Weights of a small GPT-style language model, trained from scratch on English Wikipedia: learned positions, 773M tokens.
Each number is 128 + 32 x the weight over its row's rms, rounded and kept within 0 to 255. Layers, rows and columns count from 0. The size above them is the row's rms in percent of the matrix's.

# layer 5 MLP down, 512x2048, rms 0.0333, rows 214-267, columns 512-639
size [101  99 103 103 105 104  97 107 102  96 100  99  99  99  98 103  95  97 101 109  99 102  98  99  96  98  99 101  97  96 100 104 103 100 101 100 101  99 115  97  97 100  99  99 100 103  98  99  97  98 105  94 104  99]
[[100  66 106 131 146 148  87 155 151  84 129 140  74  45  98 122 118 105 157 150 170 107 145 131 122 160 148 105 145 174 101 112 131 109 119 121 185 175 101 131 130 125 113 143 180 145 114 151 133 114 125 243 111 190 145 143 152 125  96 162 120 148 133  86 104 137 123 156 155  90 104 126 154 134  73 122 146 102  96 189 149 127 152 184 128 164 107  90 176 204 124  72 141 149 140 127  90  77  88 144  87 156 119 145  75 107 146 175  61 124 156 125 143 170 126 147 129  59 113 152 108 158 144 156  71 158  87 122]
 [ 93  89 171 120  88 163 106 173  99 126 138  80 136 136 148 202 168 136  99 173 117 119  66 110 211 198 154  99  87  90 147 132 141 100 139 157 110 162  95 118 125 115  95 153 125  91 113 172 117 104 135 137 153 193 113 108 147  98 104 125 124 147 144 101  96 120 174 103 251 202 106 168  91 137 109 171  89 123  83  91 106 139 142 139 107 147 190 130 118 110 201 151 131 102 135 103 117 149 107  98 104 110 120 138 151 115  95 117  65 148 126 174  91 138 140 112 133 112  75 171 170 147  97 170 181 106 113 167]
 [129 178 112 118 139 139  81 146 129  84 129 101 141 128 111 160 136 154  72 156 128 130 101 121 122 134  85  85 156 126 108  97 148 118 184  93 114 126 153 130 145  99 118 151 125  98  86 181 132 167 124 182 131 167 140 140 153 162  75 129 149  97 116 173 110 131 216 173 161 145 137 132 156 138 132 148 144 102 104 143  97 142  92 130 106 140 209  92 139 132 129 164 166 147 136 140 122 110 144 106  78 148  68  66 134 150 135 125 118 127 121 134 147 121 139 156  93 122 101 163 151 132  63 139 123 117 138 178]
 [201 171 152  84 153 139 156 134 134 101  63 123 101 129 105  69 122 117  74  78 135 154 131 133 135 141 104 175 179  98  76 154 138  93  88  92 104 183 107  94 120 136  44  96 128 118 105 108 131 163  64 163 116 131 142 148 134 129 100 133 109  89  86 192 125 127 107 146 130  89  94 176 112 138 116  66 101  91 158  74 132 107  62  79 137 101 136 102 155 133 125 104 111 131 118  79 124  92 126 112 166 106 159 162 118 120 207 219 164 147  97  88  66  54 161 116 151  82  87 143  99 127 151 146 113 102 121 138]
 [144  63 168 142 105 173 145 112 155  68 125 146 175 156 173  99 137 146 141 102 115 145 119  57 144 119 116 121 141 139  93  84  68 161 157 132 156 121  94 131 123 119 118 209 161 100 119  91 114 139 119 125  52 141 185 129 153 100 148 116 119 171 161 160 176  87 137 145  47 133 126 144 108  79 115 121 138 128 192 176 138 165 150 163 128 141 153 109 157  65 159  85  80 156 148 115 116 173 127 185 205 132 121  85 150 104 150 119 165 100 126  87 118 197 111 156 147 106 168 108 117 172  96 152 150 151 114 120]
 [ 90  95 142 125 123 104  73 139 151 170 105 153 157 190 122  81  93 134 163 143 154 102 139 153 137 171 111  63 119  80 122 174  48 149  76 106 119  74 170 118 132 110 115  91 135 151 178 156 109 136 157 125 209 143 123 129  96 157  73  83 130 133 128 122 121 189 150 107 142 166 115 165 147 133 131  95 139 177  94 139 113 145 112 135 106 101 141 133 131 145  84 122  84  68  65  86 144 101  78  98 109  93 105 126  52 143 159 121 161 166 120 139  76 107 140 140 122 155 152 105 157 149 163  97 154 151  78 106]
 [100 178 116 171 169 206 154  90 157 105 183  93 181  49 121  91 119 100 104 110 129 118 121 131 171  66 142 117 137 134 120  92 136 137 171 134 130 139 110 169 131  78 139  98 129 104 181 119 149 159 129 179 146 104  80 147 120 150 202 170 139 134 121 101 121 163 114 122 183 145  95 149 126 127 147 114  96 131 117 135 124 165 200 195 113  87 130 100 121 165 155 112 173 109 170 141 118  70 138  45 107 160 113  58 153 128 131 155 147 129 108 115  51  80 129 158  85 104 165  60 189 190  89 106 142 165  81 101]
 [145 117 157 123 135  92 133 156 112 127 176 130 104 132 129 113  69 149 146  55 122 128 143 120 115  65 108 172 114 110 134 176 137 131 138  95 103 126 209 115 160 163 149 124 134  82 127 107 133  95 154 189 134 137 100 129 133 154 159 121 122 100 130 127 102 152 156 144 154 181  61 131 157 113  92 106  97  77 180  66 181 118  91 181  73 126 180 123 119 122 146  85 174 137  70  78 111 154 141 170 186 190 153 102 139  76  68  87 126 131  93 155 121 150  75 111 111 129 154 145 157 122 111 141 135 132  83 160]
 [107  98  70 104 127 187 156  95 159 142 132 132 114  95 193 152 145 143 109  72 177 103 180 131 128 156  88  91 139 126  94 124 134 122 139  91 126  98 174  97 136 115 121 137 187 114 127  96 166 114  72 149  81 112 119 162 110  78  97  80 148 146 176  92 140 110 171  93 128  62 119 148  76 116  92 113 100 168 111 124 122 164  49 116  55 182  87 117 130 177 123 119  65 189  74 129 172 167 132 157 164  87 147 157 118 157  88  80 169 152 138  55 109  53 142 149 184 103 205  67 158  62 161 106  83 118 119 132]
 [143 152 125 119 139 159 164 138 170 166 135  69 110  87 115 125 122 105 124 126 164 123 130 168  91 113 161  92 134 144 149 154 126  78 145  50 128 103 191 103 158 149 145 179 132 221 137  91 127 173  98 111 103  93  90 171 142 121 112 115 140 142 136 168 116 113 107 116 123  87 171 138 121 158 155 118 138 121 176  91 123 150 160 149 121 172 123 141  95 117  93 155  84 129  94 148  64 105 116  93 157 139 138 147 133  94  90 165 157 124  89 165 131 138 128 132 126 129 103 164 114 146 164 131 145 125 125 185]
 [133  71 110  91 111 110  99 139 111 120  70  93 144 107 150  89 110 105 148 155 117  93 154 174 169 118  95 127 129 113 158 147 123  78 141 124 143 150 101 162 105 115 142 116 102 179 150 157 143 128 123  98 163  96 150 161 147 119 143  81 136 149 118 146 107 121 177 150 174 156 127  89 106 170 137 123 114 159 116 150  84 156 112  77 137 156 130  99 140 125  47 170 132 128 114 134 162 154 184 145 147 146  80 135 114 165 206 217 128 193 127 132 153 147 126 142 157  92  90 117 155 115 142  70 109 110  97  89]
 [ 89  79 113 114 129 179 117 129 140 134 178 146 163  91  93 148 149 138  99 117 145 147 183 169 143 131 138 108  66  88 144 142 145 115 122 128  55  42  81 107  96 206 147 142  97  97 162 149  92 142 128 134 146 104  88  95 151 137  87 164 208  88 157 100 113 127 151 139 170 108 112 176 185 114  75 148 139 155  42 144 109 156 140 118 131  95 119 146 147 130 124 182 216 137 108 119 166 121 125  90 132 164 149 114 172 150 111  85 141 120 128 132 129 129 115 112 153 105 178 134 150 179 176 119 142 107 181 150]
 [129 119 107  97 117 104 115 158  79 180 110 135 115  79 167 128 142 185 126  63 141 122 159 179 175 118 131 112 110 135 150 156 143 130 138  82  93 151 153 125  60 145 192 120  78 145 154 148 128 107 102 145 141 175 109 164 143 118 147 118  86 117 131 169 131 124 122 162 158 137 156   4 163  97 137  87 118 157 103 112 135 122 146  92 133  70 151 111 197  83 128 154 146 120 159 117 110 103 188 124 122 115 180 101 131 117 183 171 115 213 124 128 112 153 161 173 138 102  76 114  80 106 116  88 116 227  96 133]
 [133 134 141  84 113 177 195 106 117  94 136 115 111 174 141 200 166 139 140  89 119 178  93 174 119 187 145 129 103 110 102  53 116  87 143 103 117 104 131  89  76 171 149  60 150 102 138 112 129 113 118 151 138 134 145 186  90 102 145 100  99 134  94 114 142 155 142 112 107  23 155 150 123 133 186 126 103  91 136 162  81 117 117 114 128  61 142 139 105 110  79 132 185 131 173 171 165 179  93 137  77 114 174 113 144  80 120 136  89 130 117 138 194 120 192  92  80  72 122 116 108 127 126 141  66 196 148 155]
 [112 187 135 110 145 169 129 126 141 147 161 125 147 152  84 138 144 122 102 159 116 120 123 173 187 111 164 152 123 119 104 188 114 121  96 132 178 123 122 229 129 124  88 125 159 131 169  92 108  94 100  89 138 136 129 119 127 145 139 109 145 132 103 109 147 109 106  59  75 125 141 157 140 129 142  99  73 178 124 113 106 136 106 192 124 133 190  72 119 128 169 134 177 126 100 117 126 128 172 159 179 133 177  90 121 137 161  94 196 141 112 143 171 185 142 173 144  56 160 173  92 142 107 108 121 142 112 161]
 [147 138 116  83 111 113 137  85 145 149  91 122 128 144 106 130 141 112  85 156 170 133  82  62 142  80 154  93 108 172  92 116 117 145  80  40 144 194 124  93 120 160 146 144  57 195 129  99 133 147 185 172  96 142 100 210 141 120 167 145 233 118  74 179 112  97  96 141  80 166 104 142 114 192 120 102 112 122 153 126 158  96 146 123 119 158 122 135 110 167 112 102 171 134 171 179 106 158 163 139  92 129  75 164 181 172 137 109 100 161 138 140 171 147 108 113  86 130  94 121 212  68 160 137  80  89 103 106]
 [142 127 101 161  75 155  93 138 122 132 156 114 154 163 111 110 139 166 109 141 116 117 108  97 136 125  65 117 142 157  87 125 145 140 156 152  77 131 115 130 143 108 110 164 104  78 111 130 141 154 137  56 137 130 146 102 195 140 119 113  24 174 155  46 139 147 123  83 179  62 147 138 124 120 110  82 120 162  91 124 188  91 186 102 122 163  71  90 178 143 159 164 175 123 143 151 139  76 102 147 185  83 162 174 123 160 147 152 186 176 117 123 149  85 118 125 130 116 126 105 160 161 109 141 131 177 150 135]
 [100  49 122 147  80  86 155 103 104  98 147 142 176 134 118  91  77 147 135  88 103  83 147 166 172 115  63 149 130 110 117 111  90 128 116 146 126  94 130  91 101  93 112 156 134 182  92 146 107  81  29  69  62 138 143  62  92  90 118 141 110 153 143 161 130 110 118 160 162 111 158 122  74  79 124 166 150 121 101 143 162 117 106 119 151 119  33  85 164 113 129 194 124  97 148 162 127 133 114 150 174 106  77 156 174 114 126 131 124  95  92 145 106 160  99 138 111 110 170 116  93 138  99  56 137 145  79 165]
 [153 110 117 129 115 180 114 162 149  99 117  79 123  88 131 163 142 146 112 193 102 146 169 132  77 118 129 147 110 134 119  86 178  81 127 169 138 157 121 135 149 143 174 182  67  94 158 123 148 146 130 106 136 125 150 152 141 109 114 106 155 141 144 197 124  97 156 101  91  46 130 143 104 100 110 169 135 153 167 110  38  97 138 134 171 143 104  87 184 120 163 137  84 104 122 152 130 103 151  57  76 107 129 114 139 146 170 141 111  99 181 102 144  71 125 123 101  80  64  54  81  93 155 154  76  98 197 187]
 [128 210  94 138  79 170 127  97 161  89  92 174 180  83 138  95 105 106 159 151 106 152 128 134 181  97 179 118 100 168  72  93 116  82 145 200 100 162 128 155 122 167  97 119 133 135 130 109 117 100 115 106  74 163 110  85 141  59  94  98  60 116 141 123 119 121 153 104 121 128 105  85 107 100 201 145 113 137 106 142 118 143 149 190 125 174 162 129 106 194  58 142 116 107 151  84 109 148 135 167  96 120 146 171 127 128  95  73 153 123 159 132 204 180 123 130 134 119 100 132 139 167 149  81 142 132 161  87]
 [ 72 157 158 155 145 134 106  67  83 134 101 104 178 114 125  69 186 190 105  83 115 117 156 100 121  99 108 123 124 122 169  75 175  63 116  56 121 167 155 143 163 145  78 191 137 161 161 110  90 190 111  90 147 113 111  93 122  91 152 106  94  94 189  84  82 157  98 126 161 141 151 125 146  72 130 109 147 110 143 107 106 120 119 107  98 137 133 131 108 163  63 123 127 137 129  88 118 145  86 139 149 108 112  77 134 169 138  89 114  89 104 110  88 152 151 159  47 169 108  78 144 122 134  30 118 160 116 157]
 [134 137 121 117  98  87 148 123 162  71 149 127 194 122 109 122  80  53 166 190  89 146 161  61 174 116 117 159 178  72 121  90  51 104  82 166 103 103 124 116 128 123 104 141  71 139 136 135 157 149 122 146 107 189 110  88 111 114  78 101 134 170 152 163 101 181 140  97 130 204  91 153 135 113 122 149 166 130  92 176 157 120  94  82 116 173 133 151 145 119 179 173 121 131 122 163  88 121 121 103 181 124 160  98 117 110 122  84 118 110  87 142 129 106 159 126 121  78 132  99 109 130 125 131 126  67 170  47]
 [120 165 110 105 140  81 176 126  86 110 127  69 166 169 151 121 135 134  99 133  93 167 158 135 156 112 137 123 102 129 102 122 156 140 120 117  71 132 148 166 134 143 145 131 114  25 127 151  92 111 154 157 171 119  85 118 100 119 132 131 168 101 112 194  99 108 125 136 108 140  58 178  84  98  50  87 110 153 137 133 138 173 160  89  96 124  81  63  99 146 103 132 171  93  59 188  83 208 146 157 176 162 129 104 149 148 161 151 156 104 128 112 163  73 125 133 155 127 125 110 160  59 134 164 130 129 101 160]
 [ 85  83  72 155  87 127  99 127 114  42 131 136 119  84 127  75 102 107 145 101 162 138 140 109 122 127  97 147 127 116 138 101 171 145 107 113 140 151 156  99  96 150  86  79 155 143 142 116 128 122 130 132 130 144 222  95 127 138 126  94  87 138 139 121 181 146 159 123 127 181 134  28 181 104 115  95 107 114 139 138  77 117 126 154 110  92  91 123  97 150 167 125 120 174 104  98 155  84 145 141 138 161 111 137 152  99 161  84 140 208 174 112 102 129 136 134 122 119 173 118 102  95 146 159 161 145  67 105]
 [106  78 132  83 160 182 127  81 154  64 137 106 145 135  87 111 104 128 132 129 111 121  30 135 137  95 145 109 130 139 147 106  80 117 119 154  70 138 137 119 130 127 126 115 104 127 123  69 107 158 126 188 114 111 182 127 158  98 111 106 135 141 174  84 168 170 148 127 113 218 148 160 140 112  87 128 203 100 150 116 144 116 157 119 104 183  99 148 160 127  89 126  94 100 103 107 150  95 127  90  81  82 109 151 132 134 158 156 174 114 107 118 113 159 194 106 110 104 169 160 131 144 178 176 167 173  81 180]
 [147 132 158 100 142 138 126  82 113 217 158 162  92 135  63 134 107 111 120 142 172 106 174 115 142 149 120 115 106  95 128 166  93 113 134 118 122 148 118 130 115 142 150 140 107 171 174 148 106  86  93 180  99 173 130 114 152 187 109 106 164 140  97 140 175 136  83 147 111  85 168 164 100 145  78 112 129 164 156 128 181 130 170 104 177  77 111 134 113 147 134 146 188 164 149 187  86 155 160 147 135 124 160 189 110 138 107 108 128 148 114 103 113 178 164 120 141 150 123 154 120 151 106 107 112 154  93 185]
 [ 86 144 160 143  96 149  81  96 124 102 101  99 105 131 111  85 116 173  99 161 120 194 157 125  95 150  99  97 102 124  98 138  86 147 125 162 133 112  75  94  94  91 106 160 105 145 127  35 133 158  91 173 123 172 130 111 118 103 125 150 185 119 136 134 130 116 125 209  88 139 107  96  96 157 137  27 113 125  58 138 160 141 133 109 161 172 161 127 104 151  75  84 144 180 138 191 122 128 127 140 108 114  67 160 107 116 137 122 142 112 113  98 127  81 115 145 123 145 116 134 146 167 126 112  95 204 138 195]
 [106 111 124 185  71 100 127 119  91  95 133  90 146 147  96  50  77 146 131  89  81 146  31 150 159  97 172 124 111 143 144 152 198 107 134 111 145 150 156 161 117 114 163  59 103 225 170 102 124 179 184 103 131 120 113 158  76 116 101 148 188 182 125 156 109 112 128 121  75 151 141 167 188 102 116 189  73 176 122 119 120 129 105 140 136 140 241 110  91 137 152 109 123 117 134 163 145 188 101 119 113 202 104 153 102  98 126 142 143 135 109 106 116  89 130  96 107 146 117 134 110 152 131  93 145 137 125  89]
 [159 194  95  89 203 150 155  83 157 112 138 149  98 157 177 133  98 100 156 136 144 115 173  92 150 124 179 102 133 117 180 121 200 112 173 156 182 106  77 132 128 127 154 170 111 105 163 175 112 163  85  93 156 171 152 140 156  98 118 136  57 147 137 145 158 143 174  68 138 143 120 148 175 149 130  99 161  85 188 194 153 144 131 100 168 151 131  94 152 164  91  72 120 156 162 101 136  95 129 119 100 115 135 138 143  57 117 128 180 140 167  99 201 108 122 172 114 136  96 126 113 118 143 117 134 141 141 117]
 [ 90 109 117 156 139 129 169 149 128 166 198 140  84 113 126 133 127 106 163  94 164 123 183 149 146 136 162 113 130 130 116 148  65 198 134 134 151  84 112 127 129  96  96 123 130 103  90 158 126 118 157 172 103 100 123 124 165 103 104 139 144 135  52  78 109 112 179  58 131 104  76  92 149 133 148 192 141 110 161 106 100  91 104 138  78 132 145 105 149 160 141 147 117 102 185 130 133  40 157 122 186 105 115 127 107 146 196 146 104 125  85 121 149 172 111 136 181 123 134 152  82 143 105  88 141  79 116 123]
 [ 63 155  74 140  81 162  62 139 155 113 135  87  80 144 123  69 137  98 120 151 134 130 113 108 109 110 174 107 133 142 135 161 114  98 118 110 157 161 171  71 145 117 104 164 128 104 139 126  67 140 122 109 146 137 159 163 141 168 143 158  81 107 113 137 122 103 150 138  49 144 139 138 128 128 154 106 146  96 129 145 100 136 110 131 139  54 173 157 150 149  88  93 117 185 152 140 141 148 125 182  78 151 133 106 139 113 141 125 116 142 143  97 133 131 206 134 122 155 120 162 127 197 149 151 117  72 151 168]
 [159 131  90 131  94  96 111 153 119 105  95  80 112 182  62  75  66 138 125 147 123 116  81  77 167 144 139 115 123 141 173 139 163 101 164 105 107  93 143 128 141 126 124 109 101 146 119 159 137 150 194 112 166 128 221 153 141 138 135 147 175 142 127 110 119 105 116 139 132 182 107 170  95 161 117 123 174 140 101 123 153 117 152 183 182 191 115  72 156 127 169 105  99 156 179 156 141  80 119  88  65 131 123 101 125 139 184 102 125 131 153 152 116 135 124  94 117 169 112 121 187 101 111 118 226 159 113 117]
 [119 155 126 123 156 143 135 164 114  93 154 162  77 159 142 155  81 144 154  81 159 106 136 128 189 111 127  83 139 128 125 150 119 125  98 161 181 175 125  98 138 128 131 147 108  61 133 103 150 117  99 113 147 107 117 118 120  97 108 172 112 129  76 201 113 122 146 102 117 140 114  75  71 125 143   0 116 174 108 120 143 152  90 152 147 109  86 128 181 199 177 146  97 114 152 131 146 132 150  71 134 120 121 142 163 132  99 149  94 145 103 154 121 127 107 129 139 113 158 116 107 116  54  72 118 140  58 169]
 [178  83 148 153 116 115 165 176 161 146 115 125  50  75  86 133 129  73 124 124 112 112 108 132 176 170 105 120 122 151 191 113 120 131  38 165 124 121 143 133 100 107 157 142 109 229 161 122 132 123 156 130  97 179 132  69 150 160  78 110 163 134  94  89 116  97  76 133 144 123 112 149 138 149  98 121 161 131 166 132 161 140 158 197 124 202 162 136 173 103  79 158 187 111  81 111 102 199  85 195  80 107 135 125 132 144 115 124 145  71 128 177 127 181 104 105 150 123 160 128 119 166 118  93 161 219  63 126]
 [103 144  81 101 127 152 127 164 122 115 146 120 141  92 175 185 134 156 135 168 108 127 148 154 193 103 114 104 156  97 208 191 131 121  92 139 103 123 108 133 106 106 149 148  72 151 113 130 111  97 119 168 160  95 136  79 187 145  41 108 227  77 180 125 135 148  87 174 119 100 118 157  55 127 106 168  79  97 119 180 139 148 135 196 127 134 162  92 136 193 126 135 112  78 109 135 133 128 108 143  91  82  41 104 165 118  99 127 108 165 120  83 164 174 146 105 154 132 113 159 153  75 114 120 191 135  97 180]
 [ 93 125 146 129 131 111 117 117 244  91 171 132 128 194 138 145 196  92 187 114 181  96  60 120 177 152 156 171  90 130 143  81  92 112 136  93 138 178 127  88  67 121 134 118 144  94 168 173 145 122 124 175  85 124  77 198 156 124  94 111 182 100 170  89 144 110 174 126 162 160 100  79 101 140 142 127 150 170 107 166 113 184  80 157 156 136  70 109 166 152 144 136 102 117  87 137 137 129  99 132  53 115 206 151 116  98 139 100 140 153 104 130  78  94 138 132 197 111  82 138 177 151 118 110 123  97 107 155]
 [185 163 129 158 100 113  70 100 101 123 196 105 116 136 150  84 121 124 138 116 104 160 118 142  84 145 103  90 110 171  85 108 153  67 131 128 129 210 146 133 153  96 162 179  96 123 126 161 140 145 124 215 121 154 124 110 143 111  77 142 134 115 124  90 123 151 109 160  60  65 177 133 120  80 176 123 134 138 125  84 135 160 153 124 150 140 135 154  88 110  97 191  84 103  84  86 152 154 205 121 114 143 136 186 152 115 167 169 114 146 108 149 117  92 115 122 107  94 158 165 146 118  87 104 161  75 135 230]
 [111 128 112 134 192 125 145 190 118 119 156 114  94 116 118 169  86 118 106 171 101 119 126 139 121 170 164 122 188 139 160 159  94 142 146 106 132 180 109 140 108 137 175 103 123 160 141 160  97 124 163 119 188  97  77 151 128 129  57 176 152 103 125  84 146 144  99 128 110 116  29  59 224  75 139 100 126 181 154 133 130  89 130 160 136 183 133 138 187 109 113 131 107 132 128 108 142  95 206 127 174  89 164 147 123 126 100 119 135 171 101 169 146  74 151 163 133 149 108 162 154 133 141 118 126 141 174 130]
 [141 116 111 138  98  62  85 176  74  82 137 139 119 101  97 187  96 178 110 180 165 165 107 171 154 140   0  71 112 115 155 109 130 216 159 104 174 127 112 116 176 158 127 150 148 162  64 133 139  55 135 123 112 110 168  93 176 167  96  83 171 116 201 159 127 168 175 104 133 126  79  78  67 119 139 132 106 174 115  88 118 121 126  30 112  87 135 130 140 176 153  76 105 141 152 134 131 108  97 118 165 140 165 142 172 102  61 118 137 162 140 169  79 137  92  85 154  98 110 158  96 150 116 128 198 142 172  91]
 [127 126  98 168 124  81 140 159 162 162 116 111 115 164 136 138  83  98 105  78  95 146 110 153  51 129 138 148 179 132 167 138  14 133 121 105 132  96 168  88 128 127 145 116 104 140  97 132  98  82  87 131 169  71 163 131 134 104 131 134  95 163 146 132 110 115 115 138 203 115 113  97 135  61 161 143 139 192  84 114 153 134 161 140 167 158 159  96 183  96 129 137 138 106 171 181 103 146  91 143 132 139 138 111  95  61 146 155  88 130  74 153 159  97  80  98 154 102 100 153 110 123 139 115 129 153 135 100]
 [ 84  90  98 114 124 153 121 139 124 141 133 172 123 155 108 119 109 156 103 113 133 115 134 128 125 115 139 109 118 154 142 121 147  77 147 107 131 131 199  94  92  94 107 128 122 103 122  93  98 186 124 147  98 114  48  42  74 147 225 147 120 101 136 105 110 126 173 101  42 133 117 172 159 112 113 151 147 142 159 163 181  89 168 206 114 148 127 120 100 180 139 106 185 122 112 137 183  62 123 123  86 115  99 129 144 117 120 161 110  88 124 127 126 129 120 154 162 116  65 151  77 107 112 200 122  91  63  62]
 [117 138  82 178  70 122 129 136 113 123 105 117 149 107 105 156  88 127 122 157 176 140  82 149 156 144 172  98 111 145 122 110 148 119 130 165 140 168 128 163  92 137 146  88 149 148  87 188 144 114 112 166 107 125 142 155 127 125 176 194  93 130 193  60 119 174 156 153 120  63 105 212  72 148 117 171 137  69  97 155  96 131  64 153 160 135 181 138  67 101 156 135  69  67 150 139  71 132 162 162 130 119 133 162 103 151 180 124  96  96 132 127 117  79 134 104 121 139 122 111 114 131 144 133 129 103 187 121]
 [102 170 177  97 115 157  80 114  97 112  97 120  99 101 149 128 141 162  65 172  85 145 120 132 182  93 115 161 147 156 143 125 141 101 151 132 132 131 129 148 120 199 139 128 160 164 122 111 141 115  95 121 140 153 100 174 118 147 123 135 127 110 121 124 158  89 107  97 162 117 124 227 139 138 132 121 115  67 119 176 130 161 182 133 189  96 120 148  89 131 138 155 111  81  97  96 159 127 187  52 110  68  97 175 143 100 151 109  96 108  97 128 157 140  83 145 175 101  89 102 150 149 175 158 130 103 109 110]
 [120  83 129 141  88 164  90  88  78 107  94 121 177 118  97 169 120 152 123  94 142 135  81 129 107 166 119  34 135 120 135 138 118 114 173 151 125 135 106 147 125 111  90 134 117 114 143  98 142 125 144  74 119 139 152  88 121 147 197 146 193 133 123 105 120  99 142  83  37 160 127  95 115 165 142  65 152 127 136 131 105  96 128 103 128  76 116 142 134 142  95  90  38 118 143 141 103 143 127 162  91 157 116 115 145 171 134 136 118 111  50 171 171 148 152 165 178  91  88 107 128 115 139 183 134 122 172  86]
 [169 135 150 113 136 105 134  99  76 175 201  87  95 100 115 163  72  99 126 167 165 139 197 100 154 110  93 152 159  67 158 143  75 112 103 111 113 112 194 128 131 102 135 183 123 201  92 144  77 108 102 123 138 152 103  95 126 180 153 122 132 114 133 128 112  92 152 171  76  79 178 117  79 114 119 149  83 162 141 123 153 105 102 172 188 129  73 173 166 124 177  40 168  90 115 125  81 139 155 102 124 122 143 121 116  92 100 131 148 141 125 133 189 203  96 154 160 160 137 102  54 178 106  93 167  99 186  72]
 [186 146 111 113 136 137 142 108  77 175 114 142 117  92 148 161  93 122 107  54 109 140  90 131 146  97 142 123 164 167 132 131 121 120 120 144  95 114 114 102 123 176 102 157 143 124 159 148 142 120 129  71 147 113 147 206 173 136 187 128 137 115 125 162 140 101 130 156 144 130  91 142 143 161  91 175 122 141 151  94 117 123 152 152 147 147 184 129 128 119 154 118 122 154 100 135 149 151 176  73  96 160  94 155 135 118 144  97 123 203  83 151 144 122 124 142 144 119 107 148  98  92 148 161 110 104  70 120]
 [126 200  87 133 129 128  97 149 141 142 159  90  96 119  94 113 140 210 152 159 139 111 120  93 172 145 113 112 123 113 153 159  86 158 104 115 137 150  71 145 171 103 126 205 171  88 119  91 118  95  60 145 156 165  76 151 112 136 116  94 156 139 138 153 129 129 155 123 152 127 103  84  95 171 153 155 138 146 194 130  88 137 133 115 139 109 122  59 108  71 173 100 104 128 125 108 105  40 179 160 133  86 122 128  80 109 106 156 104  91 142 126 116 160 125 126 157 135  88 134 124  95 127 139 158  86 163 121]
 [ 55 179 144  84 117 156 110 155 102  92 132 101 106  95 148 234 167 132 144 152 117  91 150 116 143 133 153 120 142 140 134 106 148 160 187 149 185  34 166  92 128 139  98  85  88 130 145  78 122 130  98 182 134 147 124 137 154 142 162  92  97 114 168 133 161 158 108  66 189  60  91 129 101 165 113 228 162 154  80 145  91 151  78  60 117 156 140 149 145 113 166 135 164 164 160 135  77 159 129 152  85 130 102 157 143 118 110 153 165  74 117 114 168 147 184 189 134 145 150 153  93  56 112 136 151 174 111 108]
 [116 153 145  86 131 193 167 165 160  72 138 189 141  95  93 134  60 120  88  73 110  84 134 130 120 157  68  80 146 151 168 111  66 147 113 151 123 123 151 134 132 157 133 113 107 174 117 162 154  92 103 132 127 154 135 160  71 116 148 137 100 120 149 103 129 135 139 142 144 166 150 201 176  97 150 100  78 110  99  94 140 114  86  59 122 146 133 132 149 130 114 148 116 135 146 154 115 158 138  93 102 173 144 115 135  64 118  74 165 154 139 153 149 153 113  96 169 136 148  95 111 107 175 104  93 113 113 122]
 [159 156 128 144 154 121 154 127 159 133 139 126 146  96 112 115 109 130 141 179 141 147 110 129  80 112 112  95 186 137 111  98 119 121 150 143 107 118 165 126 146 139 117 151 144 142 149 132  77 118  88 192 110  85 113  98 150 166 146  64 170 110 154 164 151 183 131  99  62 182 110 103  79 127 117 110 154 112 105 131 115 175 146 245 143 132  97 168  85 195  78 114  79 113 166 176 125 168 132 105  87 125 164 147 154  91 104 116 130 164 117 109 140 194  93 133  80 127 107 190 111 143 130 141 114 132 166 133]
 [ 97 102  86 132  78  96 108 170 146 105 111 150 127 151 169 116 174 118 133 125 180 157 117 145  97 121 155 124 142 191  97 184 112 130 112  92 174 125  40 146 118 118 132 105 127 126 171 136 167 101 102 133 134  97  64 163 121 132 127 175 139 155 144 114 103 103 122 148  94 114 140  74 144 137 132 121 172 175  99 173 147 123 201  99 157 112 169 118 121 181 120 139 129 134 139 164  83 202 121 107 186 122 147 103 103 187 108 115 114 101 167  94 145  97 116 101 156 189 159 148 103 135 113 122  84 120  96 112]
 [142 147 187 107 133 164 117 122 137 112 174 138 135 147 116 117 119 108  96 100 150 147  63 129 160 167  91 100 122 179 125 124 140 176 128 157 140  93 104 107 109 142 155  62 119 127 123 144 112  93 138  97 143 103 170 127 119 152 126  86 117 147 103 116  91 156 187 100 176 127 133 136 129 151 167 170 114 147 121 201 140 163 101  70 162 172 117 181 126 214 167 124  45 118 126 131 132 116 137 102 143  71 113 123 112 109 140 180 111 123 167 187 112 194 127 152 134  88  67 136 110 161 123 185 109  92 164 104]
 [102 179 131 139 163 145 103 113 184 102 165 123 128  99 177 132 124 135 109 115 158  87 103  97 144  86  69  81 124  45 163 163 149  84 147  77 151 111  83 124 157 108 134 120  86 130 185  83 199 109 175 138 105 152 168 119  86 119  97 133 190 140 161 105 107 106 141 103  46 173 144  84 130 123  99 141 165 143  56  98 124  59 155 153 152 134 143 114 157 150 180 120 118 145  93 148 206 135 145 162  86 123 122 107 114  79  15  88 121 116  89 152  90 135 157 114 117 163 137  85 118 141 163 129 143  87  69  53]
 [130  94  79  88 125 128 149 138 123  94 143 174 101 151 139 178  62  78 159 154 115 154 103 180  90 140 163  50 146 121 167 185 158  66 186 136 140 122 196 108 131  99 111  65 110 144 127 151 150  64 125 117 120 108 110 197 110 164  68  95 168 172  88  52 113 110 109  68 116 198  71 169  91 136 115 136  84  63 146 112  61 122 104 133 143 131  95 111 111 183 115  66 191 114 117 116 100 111 148 141 104 147 121 159 131 122 138 125 130 122  98 131 195 154  51 146  92 127 129 136 137  71 151 140 150 110 120 228]]